python train.py --intermediate_size=768 --tie_word_embeddings=true --init_std_qkv=0.0274 --lr_mult_qkv=0.7 --beta1=0.9 --max_grad_norm=0.5 --decay_shape="linear" --final_lr_fraction=0.05 --doc_mask=false
Each number is 128 + 24 x the weight over its row's rms, rounded and kept within 0 to 255. Layers, rows and columns count from 0. Numbers have three digits each. The size before them is the row's rms in percent of the matrix's.

# v: layer 6 attention value, 192x192, rms 0.0737, rows 73-98, columns 0-47
# o: layer 6 attention output (transposed), 192x192, rms 0.397, rows 73-98, columns 0-47
v73 102:086137130155119138154114118159145136128135119082107140133115126097142093120117117120131096121137109049172151132123112117144139144140128135116111
o73 095:163110129123140108155152132120160104092126124169139147141140131121102121129111150153049136142144118137112113142096115101144173168177086114116190
v74 104:161135160139149177120154083154114154115169120134150143124104127129105131125129148128113135092084147103108174121138144179114087092106104129138103
o74 093:131164116122143111144098138103096134130083151129150154159105127127118139128134084090113129146083095119122107146113126098124128139097085100098097
v75 093:105131140135121167181143126124143110135143159150170151105171087100140137127121148183118108165121150091086078101128136134076124126119150124134145
o75 088:097080109146106122122099146113113125127155158086122153140111163156128101139127130155142143109133095144145171080103127114126110139108084132122153
v76 100:126137135133138128143130131100153104119105112126089112147118115131095150171113131127110110112106070143071120090129097150108147157086139115129109
o76 090:143118127139094131137105119132147140129120113095108104141172089125177111142166117152123096102125139135141158100134156107189154142098089132160139
v77 094:130128125165145108129139112129122124166144127122072138158113116139156119108144157113142163145096112064072108122134119129096129150146136137137109
o77 089:140130158131104134195144152132102092114140130151134081133134113138149177145117115110162144107115096114130156113136150093115117149096166114141130
v78 100:138112115094152144150141106111139137116128086167104122130180149137081129128133123141150147130105158134126090147102108128137111137115152115099155
o78 090:115146134125195154118139107152174159118139100134170124109117116106102112137091088095109092142105124167129109132109131115123154127091140140197118
v79 099:146128108080111185182135102107141176142104128137104134132123127156124128118118117127108130090113134149137108154156152143100131130113091114094111
o79 093:111105113156153094101125125171108087163101091124143136126137148125094111171152130160134167134124109135113118101152132133141130131116116155151104
v80 100:091183109079138126137073061110118091116128089155115150143114106152146161182107140106103109117135153129101110139128148177141084151160159113115121
o80 098:156127121118091157152113108106122142131126133101090080104122119135135139138166148105109107134156132150135115112101138168147101136071107145111130
v81 094:123124132137108107155154143125170126129119115094092110104129109128184103130119118160118135104132112175170128109138130163105107170113068122132113
o81 084:151115119081140125084134134103117146162109166097138083156120155085137142182099142134119126114114142095123142133125117140123107065173134168104165
v82 100:091138087129167126142178129121092140130107124162135130119172129116125205155123147149091117136103082131123119144146139133121138110118095137139149
o82 094:146128130103104150104053137143144128099117095139104102134107140125133097132117145130137188117087115127138135122147138124158144137115143137159131
v83 093:144142166119110164157102146136131146148146112133148195149131124125129088147135163124149134133098135103117133084117123118123152121143097114107098
o83 092:109147092138127118092158186164111120140124151099114126113112108165109101090104089166128169129165146150153160136077123096168126154107130110119149
v84 101:120146126094089114131107094123138091137136124147145112117125107133098114126143148080145133128144142149095130141113143129147141127145125161119118
o84 091:170131094155087162114133141158107147143087185124093118149119128114152097125120100109153079157153125131150165092124160140143123096174112158139077
v85 099:115121106096114135149113132147100094141078125166132141109147151153141141110076098136108102170102100139104139123091111109118099126099159133122143
o85 097:092130111110112112144139137124117138128126116107160091118130089128098132131152126124120114135128109098133160119103112137146109146155099143132151
v86 102:110114164138122138138108113143126170152166155103108172107143130136124117118141143116139128111132114131151124116126113163145142110167110114157109
o86 106:127135151159136099130139130122118121127091172133118067125118112111116151161117061145121140148102154140121134132132134151126114073102072124126152
v87 096:104139132118154155123129134132190156176071157133148127124155116123140130119141139112112129096104133138176166157100173133165095132101133121113107
o87 092:143130145111147071149123133135148076151114114124129134108121131124143070111097072096126129139121145123110112147127118135122112145131093151108172
v88 101:144129166119111145122132144099094112110123152157117131108111148115136164104110166112178154183138091108109109124117114126120140144125110131140105
o88 094:142151125132169132131141119115114096119150144128139129174109105151091081105146122158111103132125165126157143113136108149150124119139099120125142
v89 097:148118165135109114149150101143154156138077145105167110149110107163101188111105118154092099099111105140118159113142117129180127130132140128075114
o89 090:104137037095134157140103112126104141126122073129106130077143139129163127131135119088126117089110146136175137114173119112084151155108121115159141
v90 099:120120103103152155149107112124130123118135139092091154172134094132130127135175083145091145121147133119115128111145135146126178147159154096136156
o90 102:094108101110150087088141128125140159144150129128109069143126143097077113159163088152142149146127146115140091143110126155133123133144107109144145
v91 103:146133157107127090099109177144117145143151148130163109125141153152088176151108092117098095125128172161129100118152105118138102171112142158130125
o91 088:110123150145117113166143115095152145129097099144143112135136088115134124105126123130137137132115131114071149140111181171113121098162145073096132
v92 091:107107171104128207131130138091141123138118130131180128106122123176099113135162124137167114117140104151135074152134132099138150191124147142150117
o92 090:123113120146153136094126106150139173117171129166145138125136175123112160084151116115127103163156123104123149099114151129097084087116062143154160
v93 093:152104123163121091128133147146144131119150155138118095148100145117124104156125144109137116112143133135131101108153133127129120139146123094066098
o93 091:110143151149148158119165124119107123151142131103084143098116120134129133119154117150123123143097126124124124150088114125099107112141162143119137
v94 086:164128159101129140156086128134098147079117098106142145117167108103127088149093154135119137141119118150130097131100138174151102134068153172121165
o94 087:113120122148126112112125146121194148109181145144123101095099140166113152102179108116139144133110134125093153108136110133164156108140090098106119
v95 097:072146139154122128149100115135123122121097116124121126121119154143186151128161167140097132149115116091152136142097099127165149149138140144090157
o95 092:166077098129136137111162114111146137099130142094111151092086115132157159172119149098108148139117067134118105148158128143144128109167120151132160
v96 099:135124105153133123108113110137144113128131120166129123109159147173107079087140101154076151146118162132120114087178146148104169094101150148103096
o96 103:119118152160110169155119085122092154133160148123113098186176127124149142164111116095183116145120087139111143089105099139136138123136130111140113
v97 094:128091143113155122152155157135140117138069098145119077134113134104143152127109137160112144146130080114120116136137168155099121135120105133197123
o97 086:168150110137146119144128138105149141121163161110125151143153131145130113169150097140097173102118132115095119100136121158125115108103118119114151
v98 100:121094094132134137128136128132114157150103135129113119103136132118117092145136142124139133136150141106143155094084132145115143105153112148155146
o98 095:138146158179130080132157115098159135128174149131145152131148105109104155140125094137132158150115143090152101160115137093143157095119131152136143